Weights of a small transformer language model.
Size: 20 layers, width 160, MLP 640 tanh GELU, vocabulary 4096, 6.85M parameters.
Architecture: LayerNorm before each block, tied embeddings.
Training: 116M tokens, 7074 steps.
Each number is 128 + 24 x the weight over its row's rms, rounded and kept within 0 to 255. Layers, rows and columns count from 0. The size above them is the row's rms in percent of the matrix's.

# layer 3 MLP up, 640x160, rms 0.0948, rows 348-429, columns 40-79
size [112  95 105  88  75 100 105  95  67 106  92 100  92  97 108 104  94 130 116  96 109 112 102 122  69  91 112 102 102 105 104  80  78 131  96 108 115 116  92 101 115  88  98  85  87  93 108  92  89  65  97  92 100 129 103 106 116 119 117 104  91  80  90 102  88  96 111 105 115 112  72  89 100  90  91  99 111 108  79 112  96 100]
[[113 150 120  87 116 140 146 155  67 147 150 121 135 105 134 142  89 161 116  70  92 131 104 113 113 104 105 132 138 107 170 133 154 135 112 125 143 139 170 177]
 [124 129 134  99 135 125 152 113 114 138 129 154 143 113 125 132 115 199 123 111  80 146 153  98 114  94 141 159 131 122 134 155 153 151 159 128 119 142 161 175]
 [168 117 156 100 143 148 139 157 143 143 162 152 119 118 120 148 120 178 106  79  95 129 150 125  96 110 147 123 152 121 137 151 130 156 117 131 145 107 136 136]
 [175 140 121 127 119 124 165 170 119 175 157 123 145 105  80 128 105 136  92 100 100 106 187 111  90 125 121 108 118 141 134 156 121 106 130 154 140 152 132 150]
 [151 111 121 142 132 142 157 114  78 182 165 137 155  77 109 147  81 110 110  93 115 121 169 133 128  92 126 149 144  99 164 148 115 126 137 126 133 113 127 114]
 [122 105 124  97 130 143 123 134 115 143 150 179 137 126  93 155 109 163 138 114 116 140 163 115  92 139 125 141 164  92 148 134 157 142 128 104 178 153 145 125]
 [130  92 178 118 158  96 137 163 127 140 154 141 148 108 121 132 104 141 126 118 107 138  93 101 124 107 118 133 104 157 127 126 125 152 160 127 107  76 125 157]
 [157 115 108 127 116 151 131 172 127 134 159 151 138 117 103 158  80 124 109 109 153 108 164 123 103 109 156 105 120  91 154 141 148 153 138 113 162 117 150 147]
 [156 142 134 153  95 167 142 164  84 142 179 148 161 103 116 170 144 129  98 118 133 136 153 116 112 123 116 137 122  98 131 182  71 138 122 111 147 148 156 149]
 [131 136 126 106 108 156 148 139  88 142 129 143 125 118 106 104 100 171 109 118 124 146 110 118 120 108 147 153 141 113 161 135 138 174 128 143 165  94 112 168]
 [121 119 137 106 157 146  92 183 123 144 152 121 140 112 133 108 104 109 118 125 111 128 112 114 125  94 113 128 173 156 161  78 142 122 121 119 126 101 177 176]
 [143 155 121 170 132 153 126 131 128 141 136 122 119 113  78 115 139 115 122  96 105 145 157 143 134 136 128 114 154 171 140 123 171 108 129 119 170 101  97 147]
 [159  93 134 133 159 128 128 163  62 188 153 114 133  84 104 123 137 142  72 129 121 126 126 105 131 147  91 146 160 111 118 170 107 126 145 123 162 132 137 175]
 [124 139 158 123 107 114 140 130 126 155 152 202 142 134  92 129 141 114 130 122 130 143 158  94 140 152 124 124 139 132 167  86 147 155 129 140 110 146 185 148]
 [135 145 152 127 128 124 140 142 144 141 147 105 114 126 129 112  95 141 118  75 123  82 101 116 145 125  93 116 106 137 106 151 102 131 174 117 128 106 161 149]
 [114 120 132 148 130 143 126 167 135 141 131 113 189 123 136 123  89 139 110 103 159 139 126  98 119 121  80 105 105 132 115 128 159 109 146 142  89 104 172 193]
 [141 126 159 120 112 126 148 131 109 178 149 182 176  99  96 144 117 163 126 107  95 141 137 110 112 148 116 113 152 173 125 163 119 107 167 116 127 115 132 134]
 [149 162 120 104 157 123 145 118 147 138 135 188 144 123 116 151 108 159  95 107  93 112 131 110  74 104 126 138 131 117 171 136 146 152 143 118 119 122 146 135]
 [140 138 126 137 138 154 165 182 111 151 145 159 119 105 132  98 139 180 118 125  94 147 127 118 104 123 109 124 110 111 117 113 141 138 177 140 126 127 116 166]
 [136 126 153 153 111 153 133 138 116 168 154 121 167 100  86 142 142 140 110 123 144 154 172 141  92 134 107 126 168 132 137 138 141 135 135 133 120  90 104 132]
 [117 134 183 148 114 125 151 159 105 147 124 136 132 115  81 106  96 163 156 109  95 122 140  72 118 112  82 104 169 116 140 152 130 159 172 126 134 102 157 146]
 [162 160 127 133  99 124 179 201  65 151 155 191 136 115 103 102  95 150 134 122 103 107 140 102 127 130 117 123 142 122 136 131 121 123 157 139 142 162 164 157]
 [145 114 134 119 149 136 127 131 185 116 164 148 124 110 120 132 133 141  71  69 143 107 118 151 134 120 115 125 124 128 144 144 116 145 106 129 108  70  92 147]
 [157 119 176 136 125 134 125 140  99 136 143 116 101 122 105 120 127 133 148 104 110 141 118 113  93 144 137 122 156 101  87 121 157 139 139 116 136  94 142 133]
 [146 144 152 132 126 187 110 134 122 130 127 177 131  88 120  86 128 153 136 106 162 140 145  97  65 132 105 122 171  86 174 146 132 121 113 111 183 172 108 138]
 [126 158 108 143  71 132 133 128 114 131 156 143 121 131  94 154  90 140 108  98 137 124 122 138 131 128 136 137 143 125 129 177 162 108  93 110 162 150 147 148]
 [101 148 140 119 110 150 177 155 124 120 110 166 138 141  85 141  84 170 123 115 147 138 120  87  88 110 115 139 143  84 167 135 147 166 169 119 143 130 126 152]
 [145 122 127 148 129 127 149 126 137 126 137 106 145 135 122 108 129 126  73  94 115 109  78 139 116 115 138 121 158 101  95 130 140 127 156 134 122  85 109 120]
 [141 124 112 125 117 138 138 208 117 144 166 161 146  65 126 125 127 155 115 113 126 129 123 104 132 132  90 133 161 112 128 153 114 140 176 121 149 117 170 143]
 [135 141 154 117 143 140 171 157 117 143 145 155 136 104  80  95 133 145 133 109 114 126 150 137  92 124 106 123 106  96 133 131 142 150 137 114 154 129 120 135]
 [146 109 146 139  88 132 132 141 113 153 162 140 175  97  86 123 133 144 104 105 124 128 134 122 133 125 145  99 144 135 144 161 125 140 138 107 168 126 105 165]
 [190 110 164 124 100 161 158 110  78 152 177 133 128  92 104 124 119 163 130 106 130 135 149 138 114 137 134 134 130  99 104 134 124 133 128 116 144 166 109 134]
 [118  92 114 117 140 146 121 115 112 165 167 145 129 102  99 130 121 132 128 125 116 126 133 159 116 136 157 129 124 140 122 156  98 162 128 111 142 122  82 118]
 [148 152 122 117 133 106 147 115 147 130 148 161 133 127 119 118  99 155  90  72 140  91 106 136 110  87 111 145 123 140 160 161 138 142 122 140 129  88 100 144]
 [196 130 184 128 116 147 135 139  95 146 154 138 155 109 122 156 132 153 128  82 118 143 159 110 105 128 111 105 148 134 159 129 115 121 138 122 155 135 122 134]
 [139 111 127  94 136  83 136 126 123 154 163 216 117 117 120 161 109 151  94 137 126  74 152 104  89 160 133 156 123 148  96 120 147 125 110 146 128 137 137 138]
 [145 138 138 140 117 195 136 142 132 157 136 151 138 108  85 174  91 133 148  77 159 141 157  91 101 153 129 127 158 149 136 155  98 133 118 124 105 102 164 156]
 [119 121 153 107 127 100 122 165 121 145 152 127 112 114 121 128 132 140  89  75 141 105 142 128 121 111 127 127 166  82 123 155 119 113 170 110 139 101 154 118]
 [122 124 112 121 155 125 146 148 138 138 118 163 110  95 144  98 115 142 116 150  82  82 106 132 150  89 133 151 117 185 121 135 151 131 162 128 122 154  93 175]
 [172 132 130 125  95 116 151 156 132 159 175 159 138  92 133 154  85 156  97 108 132 128 184 135  81 112 136 142 182  91 158 139 134 131 105 112 131 118 137 124]
 [161 146 113 140 131 165 154 140 109 153 126 140 127 119 104 109  79 145 111  98 110 127 119 124  97 123 139 140 178 164 135 145 121 116 115  99 104 127 141 182]
 [152 147 135 101 106 159 177 129 143 145 169 153  94  97 122 123 110 152 119  95 129 131 124 107 130 111 133 168 148  65 144 145 169 126 109 127 134 116 173 148]
 [164 101 167 150  75 147 134 160 106 143 145 147 140 101 125 132 108 131 118  80 113 158 127  58  91 146 120 110 158 164 118 174 117 119 143 129 155 116 138 125]
 [123 105 197  81 143 164 171 146  91 140 129 182 134 114 102 147  80 116 127 112 122 128 143 131 120 156  92 124 162  91 125  97 150 153 129 119 119 107 215 134]
 [168 130 156 114  94 171 160 148 108 151 130 134 105 122 102 149 122 159 127  97 164 131 113  84 149 153 101 120 106 149 124 123 129 164 191 134 115 130 160 159]
 [142 129 149 150 142 127 157 164  98 172 158 158 163 121 119 117 122 144 122 129 100 126 154 123  76 136 107 116 129 152 166 173 112 112 144 121 159 164 100 154]
 [132 105 135  94 133 115 121 132 150 134 137 146 123 120 119 115 143 156 103 138 141  91 151 103 116 148  88 159 142 109 117  99 153 141 124 138 148 113 111 129]
 [142 144 117 140 105 155 140 164 124 139 170 157 104 125 144 142 120 150 105  99 121 140 102 102 118 118 121 175 153 124 164 114 144  91  95  88 162 147 146 191]
 [126  99 177 156  81 172 150 175 119 140 168 145 147 100  93 130 136 146 117  94 121 156 146 116  94 145 104 101 159 117 165 178 115 131 128 123 169 155 126 129]
 [166 134 155 143 113 127 135 121 108 182 149 142 146  92 113 130 113 128 106 107 120 153 194 124 122 133  74 117 135 134 144 139  87 100 130 117 163 130 131 116]
 [150 137 134 156 120 136 180 173  92 133 116 163 127 124 124  94 103 161 133 113 118 130 125  76  74 130  90  97 146 115 135 141 129 166 144 111 143 134 142 154]
 [167 114 152 161  77 157 130 120 135 163 158 148 123 114  98 169 129 141 104 114 148 139 141 120  64 168 107 147 181 124 146 143 103 154 107  83 134 151 132 133]
 [157 116 137 138 127 172 147 132 129 145 148 142 137  96 103 117 117 141 149  92 113 116 146 108  94 139 118 131 108 151 143 113 100 135 171 132 128 119 109 128]
 [143 119 115 111 100 115 128 150 115 139 139 119 135 122 129 161  86 121  89  96 140 111 123 113  89  97 133 119 123 141 165 117 136 123 125 108 169 108 143 160]
 [132 139 127 134 142 136 127 187 104 139 140 111 168 115 119 142 123 175 119 134 125 108 115 138 143 119 162 146 104 152 136 132 115 131 148 125 149  99 133 149]
 [132 135 169 155 113 149 160 143 116 121 150 181 113 114 130 107 127 174 144 123 112 170 127  93  96 160  95 145 184  81 142 109 151 142 102 122 144 116 151 113]
 [150 127 144 108 156 150 151 132 123 136 140 132 113 144 128 164 126 167 112  95 144 142 136 164 140 123 110 145 157 123 172 138 120 146 108 134 148 117 131 123]
 [131 116 174  87 108 111 130 158  91 153 135 146 142 108 106  98  95 124 110 153  87  99 136  79 128 136 109 137 131  89 140 116 106 145 129 129 131 154 156 137]
 [196 135 112 143 115 110 128 179 116 156 145 120 119 111 117 105 119 160 123 139 115 115 169 132  92 156 127 149 123 121 124 132 142  84 100 126 150 151 149 137]
 [128 121 150 105 115 145 153 168 120 150 142 119 166 142 138 108 121 191 137  89 123 115 118 104  87 108 118  99 144 110  97 151 126 166 171 149 136  78 133 138]
 [ 97 116 114 113 132 156 159 135 138 146 142 161 130  98 122 120 135 132 132 137 132 109 114 103 119 159 110 111 153 117 114 121 141 125 142 121 118 113 151 100]
 [182 134 158 143 136 160 132 159 123 169 164 167 154 102 100 141 127 145 133 108 128 168 191  97  61 118  97 112 137 107 170 170 110 127 127  78 145 155 132 128]
 [135 116 122 152 120 123 115 146 143 147 141 161 151  89 124 118 106 110 105 103  91 152 153 117 117 121 122 109 106 146 141 143  84 146 153 126 129 130 137 118]
 [145 111 140 104  96 151 144 173  75 184 143 155 167 116 120 140 106 156 112 117 103 103 136  64  71 111 150 138 137  90 138 135 135 127 155 143 152 114 142 140]
 [111 140 128 104 101 133 193 141  81 145 133 127 150 120 125 134 100 156  94 119 134 161 107  97 102 104  69 145 146 105 151 100 152 174 148 120 110 162 150 156]
 [159  98 134 127 128 108 108 143 117 129 124 110 153 146 132 127 111 152 122 125 172  76 113 142 131 162 163 153 166  86 118 103 166 130 105 113 173 101 189 115]
 [132 127 131 119 121 130 159 142 112 129 121 175 133 115 128 136 103 145 137 106 125 115  95 112  83 113 106 125 140 119 160 135 148 159 157 127 125  89 129 152]
 [150  87 113 124  89 128 140 140  92 140 138 143 131 149 143 120  95 160 102 105 149  58 101 102  97 148 149 119 158 151 121 156 142 139 120 144 192 159 116 146]
 [117 135 159  95 122 162 162 138 141 120 135 142 153 118  96 150 121 193 146 123 104 115 130 156 112 108 124 131 134 121 147 131 136 133 160 116 140  81 113 130]
 [140 108 140 150 115 146  97 124 116 140 155 144 126 136 140 168 117 139  77  91 165 135 133  95 109 130 146 132 133 134 172 181 125 151 113 104 172 107 152 118]
 [135 123 147 121 128 151 125 107 119 140 150 154 152 106 121 130 105 150 107 114 110 145 174 113  95 131 135 109 100 117 141 176  92 114 137 126 131 167 117 120]
 [160 113 128 143 105 119 171 151  79 151 153 114 146 110 143 164 109 132 107 112 128 115 103  88 150 113 125  88 153 127 162 174 134  98 131 146 161  98 157 163]
 [114 115 140 109 125 178 115 133 146 147 149 164 131 119  98 121  80 124 131  90 158 136 117  85 131 125 144 142 110 155 108 122  87 149 135 124 106 129 163 178]
 [125 119 151 110 111 142 132 130  92 135 132 110 166 111 143 177 135 147  88  89 134  82 123 121 108 122  98  79 154 104 156 177  98 171 112 165 129 114 150 124]
 [114 130 126 127 143 156 124 124 112 144 140 123 163  91 111 158 163 132 119 113 114 133 143 122 142 136 109 169 140 136 175 150 105 136 119 125 127  98 105 145]
 [129 138 120 128 135 117 115 161 156 121 131 150 143 133 135  90 135 128 110 123  93 106 155 115  83 101 116 154 129 118 147 108 160 128 147 145 137  77 152 119]
 [144 139 132  91 165  85 120 152 146 154 142 140 112 120 116 105 122 112  80 135 118 106 114  71 136 115 122 140 109 129  96 100 151 143 162 142 125  84 151 132]
 [167 117 114 140 108 116 157 157 136 133 150 146 128 125 112 165 119 161 111 109 152 133 121 129  49 146 129 128 142 101 148 129 126 115 126 122 149 143 112 141]
 [140 113 169 154 120 156 142 171  92 168 171 135 153 130  91 104 133 109  98  77 123 108 153 117  97 137 102 119 156 139 118 163 137 137 157 120 165 119 133 135]
 [154 116 130 147 126 151 100 135 122 127 128 121 172 131 127 102 130 129 139 116 168 117 170  85 128 175 122 130 130 134 145 123 124 151 166 109 129 116 135 122]
 [117 149 148 123 148 177 143 177 129 148 134 175 119 110 114 106 135 183 114 137  96 149 126  67 108 108 132 175 125 129 124 116 155 110 163 125 115 154  83 165]
 [125 105 177 112 122 119 129 114 146 125 114 123 165 124 131 142 151 132 114 110 134 131 137 102  81 142 101 133 117  98  99 148 138 115 136 121 115 126 181 133]]
# layer 3 MLP down (transposed), 640x160, rms 0.0674, rows 348-428, columns 40-79
size [ 88  86  73  86  93  89  97  94  87  97  95 123  97  92 103 102  78 111 117 107 111  96  89 143  96  97 103 113  69  99 114  87  74 120  82 117 127 122  98 104 111 107 102  72  89  96 108 101  86  92 109  96  85 128 106  92 111 124 101  90  90  92  88  78  92 114 110 103  92 109 100  83 110  85  84 108 108  97  94 117  91]
[[136 138  62  96 105 143 137 116  81 139  94 117 110 136 183 118 122 138 152 173 139 137  93 140 128 117 128 137 128 124 152 122 114 149 134  78 130 126 144 124]
 [ 90 113 142 106 140 153 104  97 107 158 139 124 169 133 122 119 187 102  87 126 152 103 161  85 141  99 145 142 101 124 160 120 169 159  83 140 132 165 144  93]
 [147 137 152 113 119 154 143  89 107 130 134 119 127 156 110  92 138 141 114 131 117  72 111 141 102  99 130 132 117 112 154 154 157 165 108 165 138 119 144 151]
 [154 153 129 148  66 143 148 107 101 184 160 119 135 123 102 117  49 178 112  95 105  90 139 140 132 126 109 141 128 118 149 117 103 133 111  89 120 151 120 128]
 [185 137 164 150 103 107 144 182 125 168 172 124 166  73  95 136 114 159 127 109 114  98 135  97 147 144 118 109 131  91 160 175 121 131 130 110 196 115 110 140]
 [127 104 123  94 137 147 117 120 156 189 186 158 135 145  91 152 129 121 164 114 120 167 125  95 129 157 158 148 136 118 100 134 133 108 135 140 138 135 102 110]
 [114 112 119 114  81 126 134 169 128 172 134 139 107 123 134 180 154 164 116 127  88 138 128 119 117 123 114 138  92 125 120  98 120 117 167 111 106 130  67 152]
 [147 119 162 137 157 118 121 103 145 206 186 160 136 110  95 147  99 133 137 117 111 118 135 119  98 130 127 138 142  86 145 136  97 108 124 175 100 124 132  99]
 [166 122 162 139  95 140 148 175 132 205 178 132 141  85 104 146 127 176 126 118 116 131 158 100  89 130 102 113 148 117 161 148  62 128 133 111 149 137 141 141]
 [176  90 130 105 122 150 139 122 101 160 153 137 128 117 134  87 150 145 151 174 161 125 122 116 113 126  99 121 155 135 119 145 102 166 144 110 150 115  93  98]
 [ 83 132 128 146 121 101 117  84 140 117  95 139  57 125 145 113 155 141 123 133 147 154 113 135 136 110 126 167 143 130 143 135 147 103  98 135 125 113 157 100]
 [153 105 125 145 134 155  95 139 147 175 160 130 136 127 107 133 149 155  91 116  98 140 152 106 107 151 124  95 118 186 121 114 115 136 129 142 134 106 119 143]
 [185 143 159 142 118 121 171 127 138 153 159 124 148 153 112 146 117 169  96 145 118 142 142 104  84 118 146 146 127 122 123 156 137 106 156 118 121 116 115 148]
 [109 150 121 154 119  95 125 139 111 155  93 127 107 133  88 167 123 136 111 132 100 143 118 124 151 127 125 148 118 103  93 106 103 155 122 114 121 123 105 111]
 [151 122 126 112 101 126 161 144 172 162 139 115 118 178 134 142  97 132  86  84 138 148 145  96 137  98 118 145 134 152  65 117 130 157 118 120 156 117 146 140]
 [120 137 151 145 109 106 178 118 132 143 141  91 193 140 216 144  91  96 155  86 155 112 153 132 121 128 131 124 117 137 143 101 129 116 158 143 150 116 134 132]
 [183 128 108  98  82  94 125 128 114 144 150 140 153 154 183 147 105 110 128 116 147 113 157 145 141 158 118 141 119 151 107 114 123 139  99 114  96 128 133  97]
 [111 105 170 104 172 113 153  95 144  87 126 119 103 164 115  95 124  99 136 136 112 124  97 119 108 155 120 138 100 109 155 109 120 138 132  92 139 157 120 125]
 [105 129 131 112 156 135 159 130  92 127 112  87  81 111 151 118 170 187 136 142 107 162  99 108  86 123 102 107 108 119 126 138 132 119 124 158 105 152 173 137]
 [144 147 150 152 123 103 149 132 135 166 137 131 155 123 144 130 103 167 120 121 105  74 115 141 129 142 119 119 163  74 149 163 135 123 154 101 145 112 101 134]
 [140 146 122 113 147 116 132 120 129  82  84 105 121 146 133 160 127  92  99  98 154 126 163 127 122 136 108 136 133 111 137 101 152 148 119 123 119  98 175 104]
 [144 106 148 109  80 160 132 169 154 182 108 122 167 142 121 135  96 107 119 107 110 147 170 125 137 119 113 105 122  94 140 137  97 153  87 166 118  98  93 147]
 [113 125 144 146  80 106 113 105 111 203 117 122 112 129 160 101 172 148 126 151 125 123 123 104 133 165 113 163 121 124 127  85 122 169  95 107  77 146 138 116]
 [153 115 149 111 143 158 123 156 103 140 145 163 124  92 116 100 148  98 118 141 127 124 132 119 111 138 129 156 140 119 151 131 122 134 142  85 136  82 132 145]
 [155 119 149 138  96 135 145 150 122 197 182 142 149  91 104 164 138 167  99 103 127 149 165  95  88 141  79 117 147 101 145 158  82 139 140  83 152 117 146 133]
 [106 155 123 139 126 137 141 140 167 154 134 141 129 183 139 117 127 135 147 170 124 122 107 133 188 146 126 147 121 116 133  98  99 139 144 135 112 163 116 117]
 [ 99 159 147 119 134 125 145 152 110   3  55 127 127 177 125 131 131 142 116 108 144  92 160 146 103 153  94 111 139 124 140 120 184 136 144 115 140 123 119 118]
 [109  98 141 133 135  81 126 146 133 147 125 107 139  99 133  76 184  91 148 142 145 199 147 149 134 135 120 153  93 138 125  95 131 157 112 120  85 163 113 125]
 [152 152 163 140  86 155 124 104 146 242 172  99 136 141 143 119 132 170 133 106 119 164 111 142 148  98 143 128 163 111 160 145  97 126 127 142 159 136 174 115]
 [130 111 144  88 124 161 146 129 139 102 128 125 124 118 123 118 123 108 151 116 140 121  91 101 100 123 118 128 104 121 128 129 140 142 114  82  82 127 150  91]
 [104 155 158 134 129  83 158 119 121 105 156 145 116  92 125 136  92 144 132 117 128 106 106 168 144 119 119 137 153  32 148 166 142 119 138 125 143 145 111 134]
 [135 104 141 150 131 155 105 133 110 195 172 107 141  80  87 138 131 132  96  98 115 131 163  93 116 161 136 137 124 127 170 168  95 153 136  88 175 167 168 114]
 [164 121 129 143 154 137 185 136 107 213 130 138 125  99 122 170 127 147  96 122 139 102 133 113 120 155 116 154 138 132 101 113 145 120 131 125 108 115 114 155]
 [152 127  98 147 112  97 139 140  94 139 120 126 118  92 151 172 123  88 100 169 144 157 140 165 153 106  95 125 120 128 127  88 112 127 115 130  79 180 133 131]
 [144 113  98 143 120 164 104 172 110 152 154 110 148 134 123 124 114 158 121 111 126 138 134 104 149  82 120 130 105 126 137 132 114  99 136 112 166 130 144 122]
 [121 156 124 116 109 139 144 131 125 129 164 106  77 167 138  90 105  96 101 111 118 149 117 157 137  82 152 174 104  87 118 124 133 145 130 138 129 105  84 113]
 [146 127 110 144 167 149 133 119 108 140 111 135 108 142 124 121  84 145 107 149 108 123 126 104 108 143 113 149 185 150 144 103 156 144  98 124 176 144 145 128]
 [128 124 121 137 104 102 145 159 134 166 160 145 140 112 103 140 146 139 128 119 154 113 146 116  53 119 152 102 140  98 120 144 117 166 138 120 130 144 139 103]
 [ 85  91 108 143 141 146 164 136 105 123 118 138  50 123 129 149 117 113 116 141 139 134 108 138 122 123  86 123 167  74 145 141 145 111 130 151 105 111 178 181]
 [159 136 158 174 113 155 113 151  91 163 176  96 157 112 117 165  97 185 123 111 126 144 134  99  87 117 107 133 139  99 132 141 130 150 110  94 184 121 112 129]
 [151 158  94 132 167 143 112 127 125 125  83 153 133 187 115 170 113 145 162 128 163 141 152 148  99 137 108 129 127 150 110 124 165 130 104 113 158 115  96 174]
 [122 147 161  91 144 164 122 158 122 126 139 142 117 111 107 124 136 109 127  94 163  82 124  84 145 147 162 134 144 119 123 100 136 135 109 156 147 101 158 135]
 [131 133 164 131  98  75 127 139 143 122 164 139 120  99 122 149  70 154 135 135 111  98 125 110 124 109  94  90 130 119 148 176  89 133 143 101 172 129  98 118]
 [130 164 163 122 165 182 147 127 110  91  92 135 109 140 158 100 133 124 101 108 123 119  95 141 120 122 117 106 134 130 116 170  88 135 172 105 146 140 119 138]
 [142 135 131 161 126 161 116 125  85 182 155 102 150 125 132 132 136 124  99 129 123 106 121 107 120 128 139 103 134 171 104 134 122 157 158 137 161 133 113 175]
 [147 135 132 172 111 113 139 107 154 167 159 120 131 135  93 134 126 146 126 105 114  81 138 109 155 125 120 138 130 132 155 149  80 120 148  96 141 149 101 144]
 [122 155 161 155 133 164 143  88 145 141 150  94 137 167 146 118 124 116 142 168 111 134 143 128 134 109 119 170  91 150  97 151 144 144 139 103 148 126 100  97]
 [123 111 152 126 136  77 123  94  96 146 109 135 154 117 126 137 157 129 143 102 147 144 147 145 110 151 117 127 122 126  92 178 135 177 110 158 100  90 118 114]
 [154 111 167 148  91 149 101 130 148 161 171 115 139 104  80 141  83 170 139  85  92 125 139 109 140 129 100 107 151 137 141 106  72 146 132 137 191 124 111 136]
 [143 124 156 135 111 145 141 139 152 152 168 117 154 102 104 145 111 186 105 114  98 110 157 108 120 133  97 128 145 127 159 142  75 120 154 102 158 138 118 121]
 [105 127 136 115 166 151 130 145 100  81  94 130 118 138  87 168 116 135 145 124 124  92 132 116  69 137 135 149 121 119  99 138 200 141 123 113 112 107 135 177]
 [130 116 161 100 121 156 154 130 145 115 107 135 116 148 132 163  96 189 112  95 166 110 164 109  87 154 141 138 155 123 166 154 141 138 160  92 135 112 151 132]
 [183 130 149 137  82 150 105 153 148 191 155 142 147 128 156 122  96 144 117  98 126  90 139 143 113 105 185 111 102 140 176 126  60 154 138 110 127 161  99 111]
 [137 141 124  90 123 133 125  85 103 180 106 129 133 118 164 119 144 136 107 128 124 111 107  96 147 139 150 156 134 121 129 113 123 137 107 154 146 123 112 157]
 [151 176 156 153 124  96 159  86 125 133 116 136 117 147 149 149 121 122 114 145 110 102 126 137 106 162 162 138  89 101 109 143 112 143 151 115  94 156 149 103]
 [114 186 139 133 137 132 135 133 111  51  96 172  86 192 132 124 137 121 126 114 142  93 108 125 158 132 145 154 113 141 126 100 159 133 148 155  87 112 104 132]
 [126 133  84 120 137 129 134 172  99 125 163  79 102 128 130  96 141 129 137 141 113 137 130 116 183 129  91 163 129 133 162 169 118 114  82 114  83 130  77 122]
 [118 115 166 116 150 173 141 161 132 164 126  84 126  91 122  94 139 125 100 116 155  84 125 148  80 118 157 132  89  99 150 152 120 118 117 140 155 108 125 133]
 [113 115 137 100 152 143 105 146  94 145 137 139 103 107 124 126 104 123 107 171 144  62 110 163  89 122 137 126 160 128 141 166 121 124 105  93 100 100 110 111]
 [135 145  99 114 163  96 143 114 110 142 104 101 148 100 121 137 170  99 120 128 121 122  87 160 146  95 174  95 115  79 111 128 108  87 127 155 117 124 133 136]
 [135 124 146 146  73 114 125 123 144 104 122 147 174  93 105 147  96 100 108  83 116 118 147 156 106 113  83 164 143  90 147 119 137 125 128 125 133 115 101 146]
 [126 117 129 138 104 135 126 146 143 170 162  93 161  45 133 164 106 189 121 106  90 150 163 109  97 135  84  99 137 105 153 134  92 150 114 114 161 144 126 113]
 [182 128 161 123 101 147 128 149 131 185 187 138 117 106 134 126 103 158 103 135 110 112 157 123 102 137 146 116 142 162 150 135  71 140 159 118 144 115 130 120]
 [129 119 156 123 141 126  98 126 124 175 117 128 138 144 111 141  99 201  97 188 139  93 104 178 105 110 150 102 120 141 127 110  97 121 130 136 135 139 156 129]
 [124 148 151 128 146 121 131 134 102  28  47 105 153 154 119 135 130 101 131 135 156 116 137 112  87 144 100 136 156 146 159 115 154 115 126 100 159 111 116 137]
 [ 88 148 148 117 127 119 144 136 142 150 153 144  78 115 167  88 140 119 131 116 154 176 164 173 139 128 121 163 148 127 182  94 100 109 159 109  86 167 108 117]
 [108 141 116 121 135 100 158 173  96  90  62 106 132 124 138 130 133 128 111 132 102 118 151 114 129 141 135 119 107  75 120 124 207  96 115 108 108 165 112 104]
 [ 99 104 123 112 168 157 134 152 148 104 108 129  84 154 140 126 104 159 128 154 140 138 125 105 130 107 121 101  77 127 149 114  96 120 143 101 117 102 137 108]
 [136 137 134 172  49 135 141 132 135 118 156 134 165 154 174 123 130  91 110 122 126 159  87 104 142 107 117 118 121  83 104 133 133 140 130 120 155 130 156 108]
 [105 123 112 128 153 120 117 146 106 168 126 139 110 132 123 146  48 160 123 119 111 124  93 131 114 118 144 148 126 133 134 104 134 103 136 137 131 114 131 119]
 [134 115 139 136  94 118 119 153 135 170 162 118 138  77 111 153  91 181  88 123 102 147 128 113 125 123  99 116  93 141 146 150  89 100 134 113 170 153 104 147]
 [123 106  95 135 155 157 170 139 111 156 119 140 173 108 140 119 117  78 132 152 150 168  98 110 162 129 114  95  96 113 135 101 120 123  98 114 118 121 125 138]
 [149 113 155 145 137 109 104  97 122 128 133 138 114  96 141 148 111 129 156 144 157 110 172 116 131 133 101 166 119  91 130 148 126 153 108 134 106  91 133 141]
 [105 114 120 178 153 140 137 117 120 181 148 117 158 125 119 127 118  91 108 144 108 142 136 164 117 151 161 104  83 109  86 112 159 105 137 133 121 157 109 132]
 [160 142 155 106  81 142 107 110 104 183 134 144 150 127 158 117 113 126 116 138 100 139 111 111  96 101 144  93 107 101 159 175 142 145 133 105 130 156 116 134]
 [133 139  98 115 128 159 156 104 115 147 125 143 154 124 133 110 179 121 133 148 136 123 102 118 130 113 158 169 130 117 120 120 152 107 101 123 148 115 159 160]
 [114 157 136 131 128 159 124 123 126 127 100  81 117 160 166 136 127 110 107 112 136 115 136 117 110 106 138 136 121  89 106 144 140 109 155 105 120 143 122  85]
 [160 138 118 172 108 110 113 131 125 123 158 152 119 103 133 112 137 139 130 121 102 115 156 145 152 105 118 141 112 108 151 169 124 136  86 115 132 152 107 129]
 [154 121 163 123  89 104 131 127 145 160 173 121 112  91 110 131  92 166 126  83 100  74 123 128 124 114  89 105 146 113 161 137 117 140 145 120 186 136 118 119]
 [157 117  87  84 123 114 128  78 127 128 128 154 106 121 144 143 139 124 144 118 139 154 109 127 135 153 174 115 130 127 131 151 162 140 119 131 107 143 114 170]
 [118 115 105 141 110 105 137 137 116 161 121 134  86 110 143 176  88 170 119 105  92 103 140 102 104 132 127  82 103 103 193 149 101 184 114 133 108 183 130 126]]